Part of a small language model's weights: learned positions.
Each number is 128 + 24 x the weight over its row's rms, rounded and kept within 0 to 255. Layers, rows and columns count from 0. Numbers have three digits each. The size before them is the row's rms in percent of the matrix's.

# down: layer 3 MLP down (transposed), 3072x768, rms 0.0295, rows 1412-1447, columns 192-383
# up: layer 3 MLP up, 3072x768, rms 0.0295, rows 1413-1448, columns 192-383
down1412 100:122133131141103101105186115133138096118116118111155146158130148146099089087121123123142099136113110117108151126127162158129150134098153100119132114119105076094075112169104145154085119104116137142183113100137117112167112146078140084155145149170097162130125163130159106147130112082114188107146129133124127092173132111093095124125151133155135162099155099159153084094103118116136144140123139085099146128137156143087086186120119119126117139140170155093113184082142154097138187106109131176104100138151147099160137127134131133134120141134112170102145116134102114141143170129119131103
up1413 097:144132100146141136126135103106123131150071118104156107112125151134090123136122092134148120118159155103138134107144144156120143157119110167124144121154156160136133128145116148110109117171144118154139125134124148135110090168148129105130115160115113182133138136089168157108126160131117076107170076117108119127131133110127112116167159101144131145130114111097126152132154141104147131130094143127152148127140153137163096077087129102113077135096149127114150153145173105079156100149165106186152150125097143137147077122103096124140118074120113110110163085107129133169119121156135136128
down1413 098:127125128159132156118123142107143122152146120093105111115154090138144123175102127163115074165155136117150129121116137125106125109145133190115083157145175146123146122108131114184153132112136108112071151132123129172171100156132150126100130114121137130141103118134178147102102113145100129129120129097081115111110180117102125146112129147131146121205115130130099177096132103160151156139144134173137168078164128140157159120212152171107128147136109107105078105195122127164139154094143121130089107119107101180131137127141123141156168105123129145113101105139114101124126112125147113103
up1414 100:186162112132139157150085095085110145132088094127145154160108076076125144138171162095132123129089126095124166118114135137121150147126125092095086151144140145127127109128152135124158123161147105146160145206098139138124139122092120139119175123181149130120132157110138118131135121131144156104161136131171092123156082092109143092132156144109102091133102134125155101131156092158138115120179100153128129097146152106130117133114150124069116150114139104103125161137108129138175132135180141118151179098077131119159132107067115107126124120082125148100140128150110109156115123075150118134
down1414 099:114148154142148139086130186092150131125178140160072087122119138096139141103104115114136162094097145135165150151104155128124145139100126129121119145168127145126137128137083131143148137096136104117118127164125113122166109137134112127086155114146127104109120132159131151149096178135107109104161174147128095122092144133131118079156143143108128139124089155152127069131147151152178152127159140128179124164127102116097155111118134128156093130093122135155142122135149172147132135115125128109123140155112150153145114129176097164120130123148083150109158088117153101110096086144140138146
up1415 106:131113101130119181137188137109131122131156093154123094097100104111139141128151073135097099183160091182103174074128119120115164154131123113151109153121130090123136106152120177128129154130127132088117157104133156166119063119116088145138135107119127135120078122101106107142117144143144104072131133107107137129143098114121106118174119149114099156130147124141105145134124168137118097115134158097114141133119138135120181107110114115145130095123085117119173140107127111134116159191121123125123142154115164129168156122115150106110097119101147130121100130112130114135101140118113093115
down1415 107:137122127164114169114100133100104139110153173122111125133130097164131146140097138135137139135117194134094135105122178157128091147178121142134170135116109093123139153117099142162144125174110129144179127132133135102150158113077141099123125131114155115143133117138145094136183155114126173110090146111140135109090097120139176128110137118122109139082190139088120133177122100154136152175102116119097124110153150155119129082125176145101148088151160181141112095136162136091131095115137091111078106131154163132166110147146160109112148154140170124132090093139127125102128120143124178170
up1416 103:111130116101099120094095124123095109107095139104099151181147119151123170146135130111125080152108094134118128112072168063101140163158109147155132166152114149098169127131126112141179099150138136157141089130129138130148108151128155070116100139110105119107143145130115152126126124119110125131108137126139118127120111130138137155118149118116160168170125124139156102148139083146109084141143135120144163131124136124144101142131098124143116117163135139109204127109114119123149151129112151124143127126119126126134131135150123109107121138125097120117156154170106127105190133158151134111
down1416 103:142103127120118111111169155138164130061146111117154112149098122119128115080107111170124171135098122107117139133108134144156150137129121152137148087127170151119097176071152132132158112137118089109127094102155139150150129127071110167118115143136079183152116106141144094143111098186147180142148088111132089141086086132076103104163100110141123126114128106127117118103138107094097128108112128083117114124132145148110150118122105122127101135136163124121101096150138129149099119174186121107109145084148149135127133105158111122169133116139175139144132140164128135131132092106119132107
up1417 100:148157121133167112108165165098110116133075100146203127107140173120160143148148121121115119112102154143124131147148123116173143166111082153130133113080127119133102109107141173172146149105127147128178134150142130136141132132120091127158103140170112145124127126148110143106126127105112111092086105151134103127121099125162145143149114097123103093177163142134111108144165109117117154122127139153179117140121132126096159123091121124117147156138146085100170102125147112112131110120127094061128123147132096093119108127128132139118152111137158115108120148114104109140080117122125150122
down1417 102:135088130162178141099121068134116174114133146142132125144080072089192158116164132110135115085121071148116097096111127100149131132119119133116115110107138100114146094108144130148133101154140118135136150153096145123161141130126122090118119142097107142124129121118099130162104164114161111128104140125121147075091101194154125119117164103114126132116121104095112183140144098175088073167137126157165139144144118138148175131138116156148139140130102078147113183128108112133139112140104119131132114117117134154137131111113120122154122094153108163136172143134123147125124105130150140100
up1418 094:134125112151134114103168125120121133141104135112168109169098115155160089094146152146157102084147149124137074153128128088126135124165085134163139141093129114130131146056118183132083148132155136134130134122113115119123123135159122171107153145126134074109096096161083092136132121107126060097150138160098127115142126110123121113164135085173099139098132136119137134127119118130120129144102128134100120107123112140105101109159143141174138134099146101121140137123146161135118150113126139121124137123129126093096163115122112100154174150123147159097106138134130123140126107127120136144
down1418 094:090118119133122129099151152129123067080135160152125113101140124097104098138119112069100115150156140108140159180175123151118139141165149144136145135123142157125121090156069135116138112142108144058083172170094130145121152101166112111133201131134110124149187140138168123135156146101185070156110182138155149146135130084124134156139126097147144116117095122112108128113084133156137151124130136124142133149107131135149146133132126134148138105101115090103155102096156140132160126089128091134123144131117139147115140103107099127101153136151185126129169114123131103132156134165119122114
up1419 102:139125130118083107136111120107152103112111114135162174124123147099134137133104101079116123157161188138144123079138108095122123141141115135131099105125122139115127122147133124127089115126130144157167175139124188113094143112149135111155116098073083106119143147148104134123117164106122124129131093164108153145126110164137157113112130165117101144171132148108126088112153122119155138140100163181119176132168191124169082092148126123146141156117104154102152129147182109133139115165101138132081102117105069160134080166140103143126139106173107159103133128140134125135085164092111124180
down1419 100:118137110112165139152118148108142092140110150139074129104130152135127142082158111164138129097136141122143111147123188149172102114119128118166156129103150066069140133150094132129160103161098135129106114100136146148126100077103133172113107129129134090139103100117142143145133086110169121148112087122166110138100149103128126109139134151146124122158115133157106106152138111143081136135114135179089071174114092135166124147143154136152150117119169129099116143152152102133108149162092090132131128135123137126142169110151156139107094123095103146121141189175154132144091158137138142102
up1420 100:136123113121097127151120093138152148137142157110114167142141106117112094123096128111142135139082108107132165092107202119131139104189143147098119110119094106135121133145117127148121120130119117117109095121127108098142121141145127124155161145115055092129157116161129188093175148162114123105148155179117110111145134115160141111061177123147133091148116076128107136083086127127172111138131111103128144127111128105091119170123111139149161115127095095097161133091149142111089120160138153129138123138148126105117149150161140103101114131090145137165088152150105109104096147116139104077
down1420 100:112134140124131138132170159124120153137119161147150168154083172147148152160116148103105133123119153138106148141103169111161094165106110109127124127132095119193138112114142127138103119138146076122140115093149138105127174131123156135177115146133131112128141126102144108112128106135125172118121147060116111141112115117102146137133110117115182128139107170103126209117156153130122165147141135131070108139108110130132105137131086130089112128112118111127093112095107193148141119088171162099062128103106123106113150140131169162138117148135094138116170106119123123141127101146110126126
up1421 103:112147147151160181153094107136123190099140131160186158135129120098144164101121142152107124114155128184145079130078150131143098116104143164125116118103130153204142090117130155145136120128146144143155067136142131133148135105104117148163132105151131107136166142184173126132129092151098109140149092093139126094098099151109147106180114107155119151140150118156141115133123119120130166101086143126142094114134162132125163161115128150144115134154094158106119141099134176137147112114122152175112072100118103100090170104110113150125150111159101160144141105083119149138110199129102113173
down1421 099:163160098138117128110109108143092139143132112147134117151132103141138131134137137158125133082132148111090135155150134085154108144121146140112166079150117118118136135106149131131127152104130129124146117142130132101085100132126183113138120137101143134109139129167131152148137137118111177139127086136132137088090110120107130129145138144108096131104133092108091126154112121137161107123115140141120137112099166133157162162158120146140147127105120118151087145142112129178134133093118160149115167098130159117157116079094132126133112131123174110135106078123087112112112140117106146095
up1422 114:171113121133129109115181110110122140122176137131124159139126126142155122160126158126109112138157131095153113147110133144101134121133149111088147140100155124164115169107121105133099122171115101101099121147111149134141137143103157089123139148130123129133123128155127127100087142109125132106180145105071146126083140127171195116117146150138127152132129125150108137155149180114102129128101098097098155100131128101134085174139136127120146139127121140133126126139139135131121092105149104124122140099113127114126121115089129071132077134107115099147119120147105136099131147088099114120
down1422 110:138115140163138124123133119094092132117134097138130101122088103133150169162151172097152106062144143113155117087116136119103158097124138137118130114137124116095086118131108103114062110143113167133101148112104164142122120110138110087138117160111106128108127136156128109082124119112108141087128134144108091114097137089141166105133145158115116112137111109119093130167126124112117131107150110121098116155123168167155125163113122124134156159128101084113113121148125122148136108141128138115140135130129127133083116110105182141167136114151153141125161117114147197159128142142111148136
up1423 098:185121123127126170125109142115144139107133130158080125110148090133135174113110092099127129122119143101128149114163120159145124148127081107120102139149144101088121103143106112152111126139117147073126136119087126169139139094112143149143143203130144168110156103132149109180101131096131140085092156106160127119123118088098094118180145100149073120147154155141131114142159166106146097101137094160085062100116113118112142142123139194135100134118159137125157111139136127155143124163098083133153118128147148166121160132120115073115129125129147139135066137097146085123131123136106152173
down1423 091:095138068139150167134160127146126145142130123138128130155130144159143142145188133110118129131140119117133132117061141144096141117149149157107132098144118125112128141123124136117132131111117181136088131128123101116135118122179122160140132063153146074154139087152102115084104115136083119112135147094123138098166111122156148147116155121129153132137119094136082148106145063140131174135133114100133184146101183133136121138151154076154154121100147100164105157103113175077171106137155138077108128124118139115146169110115120179120148143132111122139145150124144130140128143127107123141
up1424 102:129114130149136155138116158109112095094101092106104155103147151136123100152099096118141156152109140120108088135137122097135118155104141069166128099151116129120126120122091102163093131114101142128131128122115123086095162077126148119177114134158175117141119109148108116150141156124092165150133126143108142150104122141133174100084166156121137129156117104098172065111124147123077133154138147133083131119123154131116129161105129083096098160089117109084132134107134102103153140144128107085081115168130096132092146176133133133162107155153155106112136127110171120157163159131116099149
down1424 102:143083101154148134100136079116120147105117130158116137138160150098117152146150176114163131148063104127125134145113116120111100141103111163135148125116119102148150149124143110107140177128076109125106133107123114085114128105142103149135131120110132100167119117108091147155149115125077099113101164134197146129114127114120135107133124100137111135149122145134109142140136144082117120155125136169128115122111134114112132140099102158150138108109097125076158104121136121106111170098147123163136144139101155123133071143072160102147142148101110148118170132109150116139118137111108104159
up1425 100:104140132072113163108128071093129149133120152100142150169106152119130101090125133162140132143185091107136160161172117142136099135081125146111159108107185141100146106148122107101138122129150122134078148115162159135164114105081113122125130162148117130139145129139163092124086125153167105133157155161109162111106095135121111142121150172115139113091106113109125118150152168120166129109133151211120123150146156107129069149123181134128146146118169151134170122156133112132160114121150133095129134146124159099116102133102136124115157109116189108111116135144104130137092119089145142111
down1425 099:127123123172125127117112146128132126138111085144092135075148151165141136102147150126100135164112093110142108113169145164120141092104080118132102159109115153154105121091161117127121128140146161145127099128133100116109164143084109148145120129135108072130082097126155087127118125123163135147119111127127107095139142122066140101106137091109128142137148094146153129146133128125163138123150139142120130106123146144067191151140124123126141103105120157133072111136127112097090138104096143126093143116113156128129168135144108103174096156136082123111114129134161117093123153141119128122
up1426 099:141093105084194094112133120129139138118093111123170127141153133122130138127129170129133114128138103121120141133124146128138154091118140127131108156152106115092174082110107155140144101154122142150142104138118140116118147138174109096118106157103124142151119137118119125179104139173144105085085099100143091135105137124125108153118115170119141137096088115109101140143096150100143154151144127158123168100133125105126119127143137066095144105140086103091135142132135143110106112063163114143191130133155159118160130123107140122144109166120172142113078125150151136116141109146125110140
down1426 097:177111156171132147158150125094143134111121128121124120138137167159140106107127163101160146108135111133116127150135147154084112137189115114127118139147120171131164122119095089098134141108144119118096103127140108153112166158132100161081117095145089137157130098171130113133163135142122091142149135098134166156135191158170110130160140106140126152138133144118142104108091099135143128141146160148133101136115090120129100093152078116131122134101125164121107188085117125169107072148142133130096135148103120151121145131131132125131136144116098101136120079083105100142128113117079132097
up1427 094:185177086133102132134128122109127148124148177150110123126139151167108123142103082106107084132108166138131133108154122098123180113103130142117134116061167124161096114083149174142146165127128083122133139105152108128137130156127139171111129130100076171136105155157174117077118165124128107148117092109144130110144124146181106115116137102110147122167133126124123174108148132124147123127128133089134134116196124096132122126068130176148117154175161165112145118113123172118117136107119108146114126147166141186125137128112113128130171147114124113104162149134098156132111134133149176112
down1427 098:154127138185128114127127130136163138157150132163156128105166150145156147172080160155154111113138101108152107142131125136114126109134129100117103096165134112108148109122113109142160116120108112093153190126118179148140109064128106131123117128146082160175101143135095119115137158137124146127118153172144167132106109091085106120126115130151108120143097137159140128088122127115067075131121124127131125164129133100149113136078091131078096155127114131152126128134117113154151155107136103143139123135104095181155120115141112114136118124130125136111166115115162167145152165055092163111
up1428 101:112110103107149143176100120098104120107116128122134142080123116155086115120087153109124125090160131129148152116124166082116135119111148091109159134109131126135118155134166127095125143154139158104141140128153154123115121137127136140125132086136128112141106127120123121097091126160167140115156118125159103122158128147134183154123116098142117137099141092112106112118093176099123153118120063126115096094153140080142158143144149145127121127141154101162146086151076162123106116094138105100097119122103152145140129160092147116138126114121123124113129114121132165151108132156105119077
down1428 101:142159146118161121102104136117117101159123153137135116180093116120141095140117124155148073098158145130151122136101140128130090091185121173104122129139126103106116123139132123101107144138141115129107132148075117149126117170106140129122127134115120107172138118122138128135118105149128135147109099137137107131149141124149120099106092145143138112127062153126111129100129112098151129124099150116149121155119128124127090124122132143130130171122153136082111095107154113150099126102149088156159151117080108100112131111141121148138128111162084141106154127104089116146172122123105129090
up1429 103:117134101149142117183122131145110150141116133160100121150141132088139123145144116086137144128138118124101131116158110114133148137127109128152115108115117118136155153113077135115134137166111136090118124108110134121172118084131102124150128100107126148089147128124077122124135096147148146151102154126110140140134132123154169131106106163171115150117085149117096113175106085114106119136067111153095164182093116099125122109148133133076120137135141091159103135115113069098185108101126142135086114129088105124111057075168125107156125159122150109092079115125121130174148104104106101137
down1429 099:107063153097144169127133142126148152123129150091117167155144127155112096150078148131107116150126130070166153142128135103090136122152106162122140116095102149137107099122139144136128132145122143148148102156150137122130138104128124122081105108137191117131124099122141112060168122130175121131163127182100174129130103118119101117163116156101103136158148114130141133148113140160171102147108113084171157176144135096110093138107149136151148110143183166132106129096126155135134154176105088135173160114124160129108126146134108164175116101114146116128128125063117120106122113143118107127
up1430 099:115129125107153113134142115093173106094160121153146094159109102114139093143082120129133106131113119114132115108083110091176092131123122118120130133120152147131092178137186148086141108082126145128163147109126115117107128123107149118146122135112121116082182114122144149146131110121170148120081110182132110150143149094157082107090164128134084099161085125122136143135141149128129160141111099168115162116099129168103110115156165153128100090145128126075119153115128150085107120132111124160146140129062095124158092110131084114105123142127120164192136148124106124172121143133141104123
down1430 103:148088145113140141120117121126168115101112122083147144111172105132107111103095111128117161131134123156125113064159113163133142130156149132171152143155117174124145121123120102131131137111117136099132115162145136143092109133095168137119105112119143100128141103129144117103155111113162143172102156142119128114140111129119089165123166099150137082167192088155136104151115130165130108157123121106138111081127116095145129125115143128136129115131134109150121115134095152128129134131125111112180112129109114158158176084137113110095104128130085161116143168173132123138107151092114136122
up1431 102:103114133173155156125123150137101095107151129132138141131141169135138128109142146124147180130097123151096141123128087130163151146109116102148105139143114133139162168119155136127128097105149064174138137130055127128093154119104132110127169106145162131127115104133110126175137151104164129123142088110109165135131128133080147152168145108100111149121154104078150131085120120164110137142127125125143140145110137169159128145190116158145158149115164122160090103091177134117149126145104111126139130164103096116151152118112153116138114141165110132132130103133144115161095192084129121109
down1431 100:121100166141076108110126098148180140125164063157106170115108147130160153149123113111129096132145125147150123115132135145153114116123133110116118129201102099144168125146091108128122115132136108141110098131143111158146122150121110118137142119152133160123145119130158118139174112124135112079109138110118133110096137111162124147118138126167158146107131109130187135116126133143143093140111116094172122115106125121114136139108133147155113164115145148158085114131171089120147120162122100116145096152094107108151191129167094162157135087094132123116102111136151133140144137100138179150
up1432 093:139080138149112143153118146121120159081103092157154140124136142146185114143099165132179137079113121097133108083098136154172132130062107120151093145111118180097126154115141102098091130140129131163138090126187116127116117139112125161155160151116145143149114116106115112137119125178142125167132166155120139129131138118090152135103142093135129085115132120103147133140104099120134101126113138115148154157138163088125094129118100140154169105125120152126138147126117101141134106116175145142116140099121134147159148107124126133177119130150132103074159092116138079106105091118113139144
down1432 092:141131112110149102107148095104104086074146123128143142135151128137117117121156096076110122158122145155101145118133120069138129136158171161117160106142103129158162141111121130114176087099115129092143158093106158100140201080100119110085107099115120113126150118147139159116115098114048149136162138139122100113169174139125096127151090153117168148136122163142119123123144128136116149147143118140132123086113097132145178141134161138132128143143124134119134103108162134153132152130117122157137087173132117145157146145153098127117106149106124178170134123170183127121137111151097121115
up1433 098:173120152138112087140161135109119131128164150123107159163113095142152102104149129108145085121112123101139105099107106151139099131099111098144120082106158109165138125132116177089131107091126103151158133111113144130114146171066081171124107124132142131113079124114156142123122108160127140105113165115141108140136132121075148093142123144122119103100095124106124119127140128101171156132109091096100125108150141128119110153136107102098106129114182110113115159141177102202098127141133164111110119111123131169127097095138120090123142108111120135150119157106157079100151084135176149139
down1433 097:091146116110179121093138167187116131085153127103106132093128135123160124124153165086177182111136154145145085149116111092149121151131131104099125160148114090126123076124143141132117099109161166101135083159133136140146148132147135139088139161151170157126147119129095090140117127169131104153152141170122144149154098110148111140103148116159149114153130141120113121085142099135151090127119134104140136141133107160128098117126161172160132118109142189146137145105147139156142106096118137137132185111111161128117132107093134150127111114111102174108119098144117114116115156127077084129
up1434 100:129159159149143154171156146139126108153135118079110154085122162094101123166125134138122150122112085090157148116117197156130089167122121125142120109149128123150176122163117136137136109113117088139108081118161161160122106097088108094113149131131106116097100116140161105144124146181108134115162135144123128152165086090160177159085108147173161148138115151101124122132125130137137114112170114170192157112146138138180100122156079113150124126151105158124176148089109122128101145087076136107128111144141160110128129124110169122128141126122155145143109089102156122132135111151179113113
down1434 099:112152154124156108086107120142169150120139104102139132126098084139110130094125169152122126095140163078134097073104132108174132096152130119106191121139157141105131128077135098091075143094137102172125163108147139130149143133145151154113144143149170147106117092115107172149103146132092150137153133116110148106088139126157097099131122127064068107144105125090116159155149069182094114117113106128134133118091149152133195111139143096140161104132134110132118130168137135130094179163163102113133157129135139171114062121156134131165101134092164090136137110132130153119115118128131148126
up1435 097:107123104126150115106139150138090182114140181125120146163146117165158089056145111107116116115160127123102123131164097148151131168115155084107134109154130109124132137118111142127121144130150119097120134105143140138134132166093142142092163125111101132116105125150121126114128135151135125113109131136131157114121135097097106141140132110120143104193131123097146106093147105130119127116138143102128140134096148085136149125091135099098145138158151142136115139122121113135158116113077108076112157147120126145144100150108135124142163133094146119091118104164163120135149137111083144157
down1435 091:149101151112122119135107135141164134142170070132137126118109137155117111137099123144122107182105176128159162133146179102094070105147143180125130120085158125102154125149140112143154104131099091112138120182092104117139153103139099148137075136114131114098151152101103127155064123136110156131151146090128064135164108154124162133101153138156102155111124117150155123166093117151128179158126097173142112161124122167176099132141117161140106118107099098134152111078138141140173170127176150123170091091131168088110134103131137133088164154175131134153134128130107125122147112122125143119
up1436 102:149148122166125096078123133145156160139135150135125102137171117139167131105124121134096130113124095173053107086121128102092106117134148085164119104186141133157137160187144108129156154129138140139121133095100137105105174151106092113062122115154086137140127126157127109103102136134174165125115102113133147154130161170145126104101161142086093089119096099107136105107136126142124155145172163137092146136130156127147135156149130130120065083104171097099112154146081146132152128157135152155140075168156152131120124163170122179091119138128152067131132149127128092146128118152151126092
down1436 100:181118145153117162123107132077082165124159130172106143129139130158108131122148144138147084160103143140131150118117159147111134087173102123118149125116152110144098095109127125156141139139128149149081162145132092144144142111151104153179138114152127118098164105091110100133078134149120140103144132121077089138142116119129173127131139119133091128167147142125148123085148137134118130124138127127134124163124136126136115120175120114131169095133138105126143140117151175165136208113136145151141150142123113120115134149132155138124137149116128159117158131149127159121158105126141158135
up1437 103:177112149120123150126184154145119131127141190166091106125083141105115160117137113179149120159131106128145126125153163124120128087104158139083128082128157107130079123123135150110135144115122166128091140121125139100134121138135133121172161123094140145109113145156163164093117144171158121119149181131124129143125132105107115152110124150108081158115187131114090126141126131106090105121111160121135111186107140128146132141109151110139113123120114120127158084146135152119149136145125124106141090145099180113121113059151081140125153162102120098156120153111105118120100163150139166089
down1437 100:117128106104119132140083109107142150112133154073132127133095171184136157099115091106168192161146150133136160150083097108136087104123102133112112128123095114123121180150151124103149129150143127120157125146127124123094101147113170181134124115147133113156127109142141165135126085164183118099138117130157104112189093137137112171105144123098109119151180142122131137127132102190129099127160130106114107136155111104118168088120127141155090163120127112129112129105135091167106198109168137104145134167092120111171146146128123108131146151117122142122134174133134114173150124153134145180
up1438 091:102123112157107108138082114130178104124132114134161131122153169139108114182152090135165127150127097156130139117162104157120133084142114176160124112121100163122112112153149155126142137127135139091130148129124085120151150114126100124083129136085139129114114171122098110134106145147152118112136091140130132147140136158161125158143202183118168141174119177174102188116140140119111137107139097089126109077159096132100102142119197137134107069139151164129166098182118074116116130100153115124100158122096111115114120079076134124088126149093135128134139149106082121157141176101125091067
down1438 088:118128125132144114119145138135131117103159132127116117115142092135177130091127125116132117108098067101084147135117098108114094154106096133105120133169109123130163145117150139155147101120094074136120122087141130103135099160171163115107171128142136104127104085147118086095160117118118098176140098140105135108145128079123166119100104122140132134135082103098152124104085127107098133122115175181155095147092101102126138090133097131152142121096153150109142129140157134137143105161110124151144116131141117131109129157141116117135160098139085112147127122097148133091144071110120135132
up1439 096:129152101122123140085103125132173163100136140114134128167148131084151125077082130115161097114128119114149144105100116095129137135120157102131097133171109148102139133139154168120118148133094100108118084105137145145120141124117072124165133139127163130099117151137157130128170124093109147110170059077140112113111121126092108169154150081151136171116113137092125143147135160134099181113161188162141120120148180130143110115082096110138195144141139108154143108145144102113114169147112124113126150177099151113149155129163122123137098110171122133144147126160145086157089145117185144164
down1439 099:075153140101170112149102126154109115169133136147080144097138144142069137104113127172131141119095151117136110131110144134070137164119123183123109125145112101122152135118127110122138159120089147119142090092092137130108113118164196156094114095141116150106098156100120167104142099148117116138103101154114141118121178176119122148101150110081126157081137113153124139091132088137130096128117159109151112127146124133133174161135124140130124149121150163177093131105099113131150126152144171142139134075131127131142140094117129138082090162193158102098105128135142124106181120115095110130
up1440 098:119154137156148147098136118109125095164163140139134136109104156111108115113105121145150117149171174124157097115133124162129149114144150120144134107127142113127121122089132098143096140155124129138153087117167104110081159106133136120147128187131117119147196151134136151133145072123123128132149117116154159110118193076143142143151113117087160082126175134138113173106145142184124166126147135110137108139122159147136107103118123099113133106148138135116144117160133099111092146157126142156148159162139069100118131072130142074156139144169161138130140136110136101108120128124131096139
down1440 096:128131127116083082151148115157091179127130128095088113129128146134125139145125157113126131153082112142115114115138137099143134138122162147137154155142154165134125118154155171087123093164162151134092201147080129088151069138140128119117121170113144180143134137110150124130103165116113122109157108144146154121088114162137111121144130109123143141114136092148101129158153121185113119146103154123148210134132107104150147123096096137143116112109098142170141163152130128120164094148112106119089107135144138097163119121182101134144153077131106099133090124143143131176161156125141154072
up1441 101:128136141107118094135104143130128103137110116135129112156136085078114131142173130128093083138140196112156140136101127116133160147135154142131155133128118126092130152149152106137121157090146135129143120146080100110119170103107125145124085124096107146109128149128098184146125104119100129150141077111085064139127105161118110141129124148124128092113099099140116112109100125125096132087102188134124141143123095144136110161125162115126121135125137094104127103126150108130128116169156144146142118146107074113129115110148071115102109092110161120194138088113096117118133096114151148111
down1441 100:128114137155091124190161135115108128088165146121147119083161162142123137131144190157105116129123158141127142109115086157164096087142146141111101140184171108138139123111150138144154129121150145131138111128127074141109136119138096142143109156125146116101124133149158142154128174148155096100146130154146169147136122152147106111116142138118154129140145146132163089156143123111180096142145136088114125131110106123168113166117114156069134100123179177117149123129152113098094132118148118107142171120116163092155154185112130155090142125118124143158139178102129128108133139121102133126
up1442 105:125108087149107124156152109145153174157139107191160126116114161127145108115124117140116110126133106117124155165191144166117181163129146126089159085121142130117140093118131092169096117161126132134170141149123130113090114109113123103160125166099112171156117136126122132123128147165102130135147142150151119123125113128141132114183084118131147070114109139115121166150151142080135102104152123116134151100128152065151112129170104136143132152177071134087150109118124112101128150160150106146130163148116118160160051124126127100124083129159143064146103129115122153126117146093136149114
down1442 107:172106174076091105088143134153142130134127096144123138086180114126144153167113110101118146138176157176104142092131132151085118066129104158104087131108147117120110136136109111156121129125140155155106142144123113153148100119115135106129135128144135116162122146096106148131157135117133133148128128120090114164088116107132095168108120155102105100187126128122129123141118096144140113122132121161122152119148110146139120146114171090107149147094123142153128110175123175103112154126118112119105109119120146095145158138164117142145068156150142144083108135148107168169131152089148128141
up1443 102:126097130096137090128102075134117120136117145124185136136126149112132128146157142115110118117133130138119167158149095159151100099102115134134147151103092128184121150120142087129142135110115132145122121111166128169162088099065088129120127143126125135087135123122134082137178088139109129150101153146163103105184116093134106097135103092151106128110134111124126119138099101153147076065146110124128140100089112120116146086137145133100118102154141109108108110070150113120115114124106110136129126112123130156144147142112149106146144131126119135084101180125174140131173113124133153153
down1443 099:135116154153112161157151153097097096109153094131106138153135131117109139120126105145155137160137110078132151146069148111100162120125086107129125134129162176108110142148117108191157105142157099122103100148105146142123142164149116126114133126118145064138105147089081129133108144116096122095138159124107147087104145148092130165104156166139140152108117137120113115155138132120112117135131141086092087145169155133108114099123133136127160089115128155119142152214126141121138144106149127144131112163091126154111134134125093106102106125136163128131137129154066105163102145129142114129
up1444 097:126124141154137133112105110149156104097066138140100145095145145163110116145168129117157080112162134145121156123113108115165135128117090129097150100125123100113138103171163158107124124138174142132099144126148148131111109121185109163097195109100115127147126138133109117133114085160154120198109125123087121123107154174120116126090091100161131081120139127102067063124150115093123123124143137136143149091133153115142135171126107139132129100160167128102082137104156132089096151125093133131097139169106194124138143125116142113102127125124140148136148136115107103121096179151156073127
down1444 103:169169139122092142133132160090138152079155162108147122173149131150080147117128100150111152083150132127126106126156143145141139124138174123072110128146117130153135096143130122126093125139121137138148129111135183086130153112096152126112132098121095114129112085140102121107131156144122081129124093151142124130122131121147166134117148165138183150137124101125130112153083118143115140095186101140130084153100125109113153130162148169126134116102069113099118160147103127128108142162159154174177142164133104103106066127129103127166107145151117137108096157119177109161111122070166117158
up1445 099:084122134125094101135139103154114173115120141145144121093101125133129112139136116098142121117110101094112136142117127118203104142128129105088108110143129100133114121122114100109119134138097133129154175075143087120130100143136107118125108110146132126155068084118134089138164124142166132140109165127091138177121147159139135170180080085159160121133082117159131121103080151126119092071132130162111169133156158101175110134113136086139131079125112145116153147123131114149091116165092126138123091131116133137112113129100141122153133176182133188120125154104158136106103111113119109130
down1445 101:154150152175137135113107139103136128153155118117149089141148160128118091082109105108108100068165167114109110154118138120127151147155143128127112129148104134134135092129096167123124157136106094138116112129116133113115138119141173116117131130162105115125189109114134119131171118151139151142109091111150124131126112114138119115137132180179122151161103121140145147129089165138149111119122052124174127091126087140088142098135136151123145115100146123173105136130168125102110167127129135146135135088078150111154138138141139109116151146147119101146154161137113162143151140128108126138
up1446 095:158078090143134122112154143127082116118121173117143187110141140183132129119082130137099148121125140169141093125072171086090158132130128116130151115109111081131136089128107144140098143120108159116130168129137129098081136100105157190154134118144152158127103118136132169148117139116120159166112144111130099137105126138116121140132119114116095139136123139152095132134107083125111094147112130126108119115146131131140099123088112119121180192143122138095129133153112118109117094167133131130116110084142141108129124131098170110105117067132114129121125130103142140127168128091162084088
down1446 091:124162196132123106117146117148124155124132117130172134111166106149119133119151105189149129121160117163085128153169098142155091126074134146125074182135149097063142142110139146149123127110143134101111127105142084150166106139133132101141120117119155087097091128129147129159120141123099178107141106131123113071141131131107140108147136148125174143119115142139109138128122108139151124117128157150121096115111113131195166182127134100119121063130146160161159152113110156151142168113144155152136111103131102125130148124167153182146134128136153119145129164158138142144154152104135113146
up1447 092:099125123121132125126105147093096165102126131127134117153123148094121139152096133137113147191100125115089152152120144124133098150094137141132084115127141079141171156177113181163100153186123124143126066136095089177161128161132142128116092155158180087145121181129180132129101163148134144106146119139136126127130122110138152148122128105120151123128157090131120120090109112184134136135105144067110140133127119126116104119124116144126141105114118106117100128123141146112146100104134088112088079141135101117130105122114108117146118144150145138117096155199109101123159148131116122171
down1447 101:140124132108098097137121145125160105114153143139143098142107143145136115117158101157105140127149138143087143088091113141152132146153116138139158151087133153159151157088087141091146170069137145145082138122129112196121105188122130137132107114143169141150111145131128080131164109159141049113128133124071125141136086134114115147144116166165121142185117139090171083127140096106143153143117123162158131116136131152126139146148127126141129108130141054139089145124152156162119151134120114168111098110162108116132176169104118124127107117142114144116139147107117137108163100119140119111
up1448 101:143161111105155151141093143131109082108101151103149128117127161097168123145157141079175148106128154114091137099156113119127137109143090095115128104154123172096116132158152137138147159134141141086141138119091136142171154133140119147095160121122126118122119147158088123104170107126131153158109158131077153085132140122115145112148104151111141127130089144144120147151071107093119153086132071116136152179124146137160099143161123128108122116152146095089147107130122115116121099115112130160130124158147102130120082125097121116141106148151144113150121095116117133140123134112167133099